{"d_mlp": 320, "vocab_size": 2048, "norm": "rmsnorm", "init_std_o": 0.0486, "init_std_down": 0.0, "lr_head": 0.00946, "schedule": "cos", "batch_tokens": [8192, 16384, 32768], "steps": 5170}
Each number is 500 + 40 x the weight over the matrix's rms, rounded and kept within 0 to 999. Layers, rows and columns count from 0. Numbers have three digits each.

# layer 7 MLP down (transposed), 320x64, rms 0.226, rows 238-287, columns 0-63
490539525546537515512572476418499519533464469556477526475520520489492471538437524537477551558502436488503452470552469476419490441333547501554490504468455503557526506543518487471444399496471511
520519538597515508470565526517465460505483516465511507477526455481453517447478571531496528487479522517571436462504562549472486525489504488432429473440443395545460569498519563534468494451531568
420463407491538568527522507499443515526464519496480491483467571545573467527535523536548453565480486529512503464498471472459507519491495514467558540495448609522540513470536462500443503460431562
470497524473483508421484530478535467490417530432541443572487478496473553512512551454458406564501487482539534523505560580532524564417537498411515553519518517464499502587528466448514464474480535
510596465502505445555498532468511475465416587466483580470482507538514494492506469525456516557466481591503494530488436483523496465511544443510473470520469539549496465440514477498520490490480534
472410512470591531460530536526521457507508498490547470524530509479559454477560474535541500515468526517498439541499567576501535397550513529479517545519483518474540516490501503451540518480500582
539491481527501534502516549551535504436488466470583509581555519510564495467529567449575547547498499518529503548426444473537475536529489470504526530535459388496539553489499476499500544509515523
550548513600513443504498538511546473424559398436505483512481474419508487517491518458514503541532475455538472503492484453483545587508393571519474508521500510515596527498480429536510605522489492
522529448469481529483524529456584526477420504504563545524519490478442549555468514480538463537510524593564498553465503497517431466556447521496506497472553483460498555488493493489475407466481528
493512483497530568433495580565461471489484504456466498498498478517448468501510513548492484458551513423440486453456451546479528540532501511458518504450477495524473597495528511521505520480487557
603553514568544533428465546565532471445525506452531482463515500459480476543491482507537443508513405553517444511533486459480403531493476528502596449521504513528390449481530448543419355573509486
567567434431511554528459406488543468511517508464516572536473450460517505510511569488467534497539488472479512510563501489517476535505559436534557509553485500502528555470484466496519526531428538
455480530540463521508462425577500394470477456521514491454493500457552543483516467468492498525461488474473457520501455463490557528492556507491518465507556469538536459479486491529466546565428504
507466527473495543598544490494442564506456549577533473489529465482501501517534499488484498486529509481515448467517459525526482450511515481521548484410515577458526492567494521441530476472510455
506502438442566451527481484440490488431571520524465476500501528485562490461535481514508472575523488476497496493478388495515491490505579519457511550530480521544490480552529478451508521516514499
542499577466490430478584489465512484489587481516499433544490456497475564495527511467473441508521540486518531550468460477497476537536443524482483534505492427482521478499489545514413528521518432
535514490485504419515504541568485519501492519470442513538440512480417499530503450501547513475531505478461514426491484482489462528488453591520497503532563527578543446493497513486505509468509469
522435545508499532479506522485536513534494523514472449558505525489500534481491516470514466485540537502518508519484485527506465501539426536469461550531557523469530509532493436461457461527561431
507471414439529499593453464493478556472501471461522513469501519542475427505479461457515531483475550488489554467512504527516565482494457497504535583421448541481416454539545503510528510411493432
520475446515480509515559455512444539520473523524431462506505493574573511557503526419491499504524452542566461506518565475582498525517523489501545524490527612496421436539554492533560397524486451
479451441557486505440548534519517519519474494502478455516577431549476482476487523494515470487497508509548385513550521477476483549506433554460520553521525560463589553556517482461475498507506533
450491432475455426582512519481449491431568462499496481486494532495547525538470517466507563491484487437515477451492494489508460481556458493485562459462496497509530450554545508485550516531493498
495522534518475518452502523487457545448464525478522555531497535502552556497452476522494495509548465566521508526509543532488519515458536443549496505539467531559536545472509531545562559433451550
472450384477476552541523451530480517516512507482504524491429561485501480549460594464509445456499512500505485501474488439497472566539470478462557553473452470453523498455526494551437505458479397
524541511483448453545459550442461522497550495560508546508533492588494486539470427581492523476487479465476555490510468497463439468512517396577483414507470501533470492510513562496554542508513544
482499505443437531476461484467512477515532449509578488561490515531462455525477481507455501491436502531503475524433567463527510504551519468423524478510402518546361516457510469442475549485542548
425475503448475517535478465455533561493559509474447424502466565463537500497563468507449540523475484506520594541520539561497540496388574497551443544509469483464412454472512494487512421522517480
598562478530424436572466543544531464482493502487457512505431519484473517576501492414447530529485469557502458505498462388438447507485467514548513536488525565504557517461458518507549521453436560
469562461452474433527544374536511476515494498492577480490522471456528480499569601462442534437484490542558476536507518500481496488493550390490496513473499386471501457512518498531514486477527469
501430531519496458517415495449515484566428471508543465468518509483485487472494475578474535499405447568479539580468559559520453555403497493452422479472579532484491419527532483463531487495575512
476527457474490475498493478462488552561476499506454562536595470523480501506500484469482521509559533532473560496489538522444524480561469485494495489535490546465518434536542465459539550490521466
562549466524577521571458478485615551490515525517513497517483466483476455499483505480481548408502451459479545542510468452484510521533503444482524532496498495587425426506491500509452508548517483
436504538564605511535510536503467538566423553477560507491501526466514481481489506450536468442556487510540441547480431556435501473454515526457440566484549523521504365511507526489513507559514465
459452439435574485525547519509526536488473482504490550498467553451537529540476544483571472483534534473444480514458402487523438461638501500456561532474493494480480547563558541454535486497444414
451488501510544508574497471500520541561547532513516448496449465445528566469522477471429526543459514459500564493461475460491498547550530488518552595478540493359566463554568452440473491538533463
592494495511545503477501488517481562471541542465480485484558456484511570466489448513473461564562474515455556468492510456412512512452539456541504564552485512516468453508521504479517487552430538
489544500446488406531488426488518515524533500537541457500512510468489548521508471406508550491430507425524510513501554563476541519461499446527508486550543457493477385506512567485539469494504449
471508500516550452495487476464472481542470477504418494527449499509435466541473523450468474519492437487443479491518461453457531551547431482536512524497539514551554442489514438503430445491554550
499546471424571446512542499453502463473511486536509514494481456431496460499500524497585546500584462432509507498505452573491502444521498565518504439549547487579577499569512563486498505518512514
528476484581531536495518422507503546459571445465533497488505410525463451532501450457495501517494484487503512527513516441498523532444524407509467527564398499528466498519552495522421546525475476
531519510481483533492516481507573516508604467519488461520565482455530536532475452455452544477462527466548492490589549531516462490467478430486478467536485458474523534488493535481552524438556484
500563522427511495522500486500480530494448487581466437474480501502482522535456471498519456536576450496456453480489447495531520507526615556489584509540497492509548493430514477471491496470491524
463519597533492673496472544554576463494525499505504486525539428530485430460493523499529447446489535466467509466490560488524524491493544633481527500473490477543484493512491483541473431453523564
472452478510488472516451536509513453431460524489478546486464506507531450487523502489475516494420548470523431468455492498509534523509435503494505512460477475603459475461493528565481506499489539
480480492460509456524501436503537467527507453498483437511500574456621467487587489424461434466455494498501497465485470520517447432555463424472506448505521509551517447519505514565499476500529488
509457474442520516494536523476481587489520510538582505538523453474517437507489464555432459496485490502472500539559490571545466460546573463473539441489451478470425542499495532470558549485526438
502489474571536517461517489554447473481576508452463517456524448442489503477473518542504525500556499479471518485575476488484505506422561483514519531581512563459584463557514466517479483520508430
443500549481564507493480397495568515481391584493642503475501491555537468488532579463555538480493480538611487520507533506471490485501497495455438526519528395550452459446440525572497475553554493
467445545465489433536529468554453389472552499486588532451425552498532490491559526483450496470517526515473558501379502463473509493479557486474482555426429432497526467478505458537497551493471491
430490525558484529480498587592466486536506464455463517462516484517419515564472455533569508447560554460474514515504579513558528503508505567477471500489494519481449482498478514481450507461540511
# layer 7 MLP up, 320x64, rms 0.15, rows 239-288, columns 0-63
457482524474571499502480581486540543511453449536444533458434514414512471527538441468518579516432564557417561573503605486547501457492439470584516537510431538521503560499520507518467503466500496
437440469536590481533501551477447527469472531525485494590533497472506458562478528514465506419514555486524496570428511512539475496479523546416480506415550506492561482488439420544545541444579509
478475468515528508447466508571487467436497565476466489545480462492483487546523450413491426481424471530522507498504535574529506512506531488461559519443550515495525494463541460499473480452589435
504441539567491513543491516566503487489563531459484485440422527480602518577558530563571485506510493514458499501472467423539472587472485469523443516497514423480539562479490513486570488533498543
518446479529510443520505486484497499482513467458504546535431459471499504466525538520482518483583498525405508434548466502480496604479448486502486464554541513437540549455440534540526559485453522
531434465501409513568482532535456462528455461439499538528476530484580498499513550522522522462584528540428472499552465482491533536550441534476479474485495472467542458529564501490496545453536504
486503557557445494445519510590499485458508474554478492493441513437468489536536450477433477511500436599478539446452499480581441565537408421489526554492502472486439426467460478477530485495509533
512580465487532452508458501532506492495497529459477440521494464482474484519499435499479515462536520488501446518537461459405476520566514515509576440459562512422532481467506483542529447452521507
499452555496498490559499568497516549497432507466458548514464538458477459561504528524498445447486486463413490461501495514548467509540467575514537516548456484484465488494501506473505526500461520
519553503513546440531492521503448472505521500509557446473386501513543493452517418487496519465466585533526577423537568508506552549426520530460469442441536481593548436532537559500480434448497498
410403489487436478531474539536517489463488506491540486510459528502527561494503493499514612477438540530544438482501442507531493492505442507517485483542464567457573477504458487521465493455535420
555494470519442497543457474513550543505555509436490434519470484471525459506517470499476584505498504362482493461502583456529496565489503489533456517479563496528534546457495528474456515540572476
428482539547444529532425564489513522473486482500485533481483498545515489504495465523455476478489424495457518535439519512552494475529512556477486538467558484539424507491602450577520471529548452
495435540465497529526498471503423490592510481498441451436492524529521470555487542497580517566506438428485534557535520476501440488471554484493462492510564498472576430471497503459540469557448491
461544451528494503565465539476470506479487474495531541486442457519507521540406567462518472458512487487515551485522521545539481505503528501376537508604515510493480470459524489434506521454468489
497507463489557506475494519480485470492549519430583570463500511544504545492499458473507539460528501396534495531535503510465469537583454558439495464495524444529550452465492479488543433475531509
527459485447438540498502479516476488482486509478486424476529527476509545520533486461525566512513480482476509452511483549503497533516420498425506475483491560457498484430487461477487527497498521
561489544546491475505533519494501437508580597469510468558391516496514468476531470505488505420524530564481442505508545502515454509579517427546516479456507496427554492507464484522514536397416514
471542459491419530554447557528506434502519458465508509491438516503538482426484501532521506457478469563444554489486435388464473549485536487505472490465556542406480459533460463451490548520469498
464513514538505425473542530481569536453501467488520477436438479478491455520447514490515525489522606572474473510520524442489496535458522545461533536526566591478511560542484504513543478471477487
645522521510506429490506510519527511481551497581435537498520467591521459516543516462536475463567523438467504503521549484489539577501490539425493487442477502444464491529494421557441439475517488
498531454485491424526520525447510484431562434449395510504496507483519473508518443492504471512513471497548535510537449511513482511435466559477489493537470520516455532472488488515517529489535525
510453520560499533523490513491461493532575452440533465522493519475512502535560462583511530470637493499502525482575498483514511498463524500509433551472526523534509516499514409483500465467502471
510539498451520474525582519523541584487453451480509515558444555437513512451496490487507428462530532466453529536500489485505557567458521544470492518513551497495595513553457471476489504451452467
469513501409438452502460499528601502497537493495471505473472570506447595536491497446460524465512550449518462522532443507490440550478519515498520480556551455512516487500537450551489484490474506
504537550485526471491412520529496453474556507554478530401458475536560530477568470414568558586498523488485563535472416468497562575458477495506414551488498521559451419493430437547493499521568497
497504399526508540479477482489498469433572542448491413517552475457493557535564423439522550541540515538502524427484490434526514504478438555488520517542488482462488451500415517557540450477530430
516464496556511478519522488511495547426543514508462422552474551514514476505581507483480473467457480515445551513549470558535491506484486526570483448538476492514556541470414546439489502463509391
541577543516399435488497455451594460481470488486525457576497540523478486514479488468493541505487579492506546487462555450574484488497468513526495449545512519480531534473477501535432506484511466
496535471510455519476511515554489519498535516478503486496564480481517452464508435470509533520477548479483585538443518465495527535495508509463509456486494567419474550519460453433542529506529485
522468458464505466521498563464531481423490531493430509508421526548469473473474538535526520487566455450484548511495405574572473528513520602518505466466500506476511516480540533569484535448597581
549479560425526451529490495463512561442558527539474530516448536445544543436579507552509454589490481490502494491572491472471487517533466599504466467503532529464531513466469535508499502528641528
519573521446444529443486588587528455442555479531391393539533535515496491453562471488514559472474543504450540536427531515524473468526500539460523416588482578490512511497524411500575521507460555
562512512502515453496558529501447560461557521429468413517541550482525608471517500549502518513524548489500487526507534573564476541461517539530524463558497505460452446480477576380498522512487392
523474571502454482526487498557520513504565487528520396509384557490481529513461471497554555454510475514567407518557506482451434510503490513502541471503512524515504511521530458462447467498472489
502463558455510518499463501437508461499499519522533470540491512444529452493511537509493464512518479428457584479464500593553435556551420519493510411574530500534562531521524559499538523387477535
438488529509510502511521536436487480522540491524458474488478502496457499548485499428527467493452475476492495418460482502508512454450467515560471488532534514511474464538445518473539554483520515
529474443412476557496512571481489487527423495538501473484490496482511499515459477379560478464548572394461485489455439512453493484502505532476428500530530535496515496450499496507467505510543428
376487518539491503459551506455489519423477477451537517483461553449497572482475505479466480493508534442465524527505496500535489455516447523486518488514461499449563482473515508514496535438512503
518474482467456476542522485509538459496499462537510528519527507493495563538514472512503519519562511491548499482521514525514497449420524464425518499518485433446461467475427529489510520422566467
560525490496460445438567496484523446502484440506463473541499482520530519495540496484503500468505468478471554553469562523468594516528513532506545444582503506525551501411574523574467520499547516
501451516580455492455549531516533434465551429567469528538533545492513490491522396502446510448553632580430501533534477500571451473501500467413531564518495512463535482532469557517574503475494453
488502466472499522510436546536445524456591452426503474497512451433532437506458446456536638469520533538534498553517518477471523487475471502559505497502525500508505455524445507478436500577497505
475520440504586495517515606477416456514519469537517473498514477527524576543475428443505445433524501536498538421535415448549434501510494575533484526485525472544553454493535531525480506491463478
483551518449404479495529504467511447466475498521510477493504483417525519505535458529511538485520537512508490501534517476497406560448529518469531481508601505548471414531528466538482539456533421
495560466526522475549434479496556508514524499483500543501484509530490465495453507491541507460512490553551510481513467520641473495499556531477481484523559486460550448575540478500387521529474478
514512536481510490501504508476470478526492463439544450495446392422479536491515511530537374449516523472529480448516508523516461474506463505458500527485504484494565506433535547555529475474482343
509485572471521437480439511521519417547523464516500510441453479434534544552443446534437597520511487455508506380519465495486423522436545514544513555436543448385493489545529475539503513484518469
473462477517514426534445492438468511487466549503479573520510507470490490474479497516534521552501481534522467489478482474428500485473442606489414434542579466495614549507497554467484495416574500
524511502503502496503474484558431518472509477469532501474508516533452544495479437543514529521538530482521499491480556508524523518499485455469450490518447522463520469467466498520422530504484482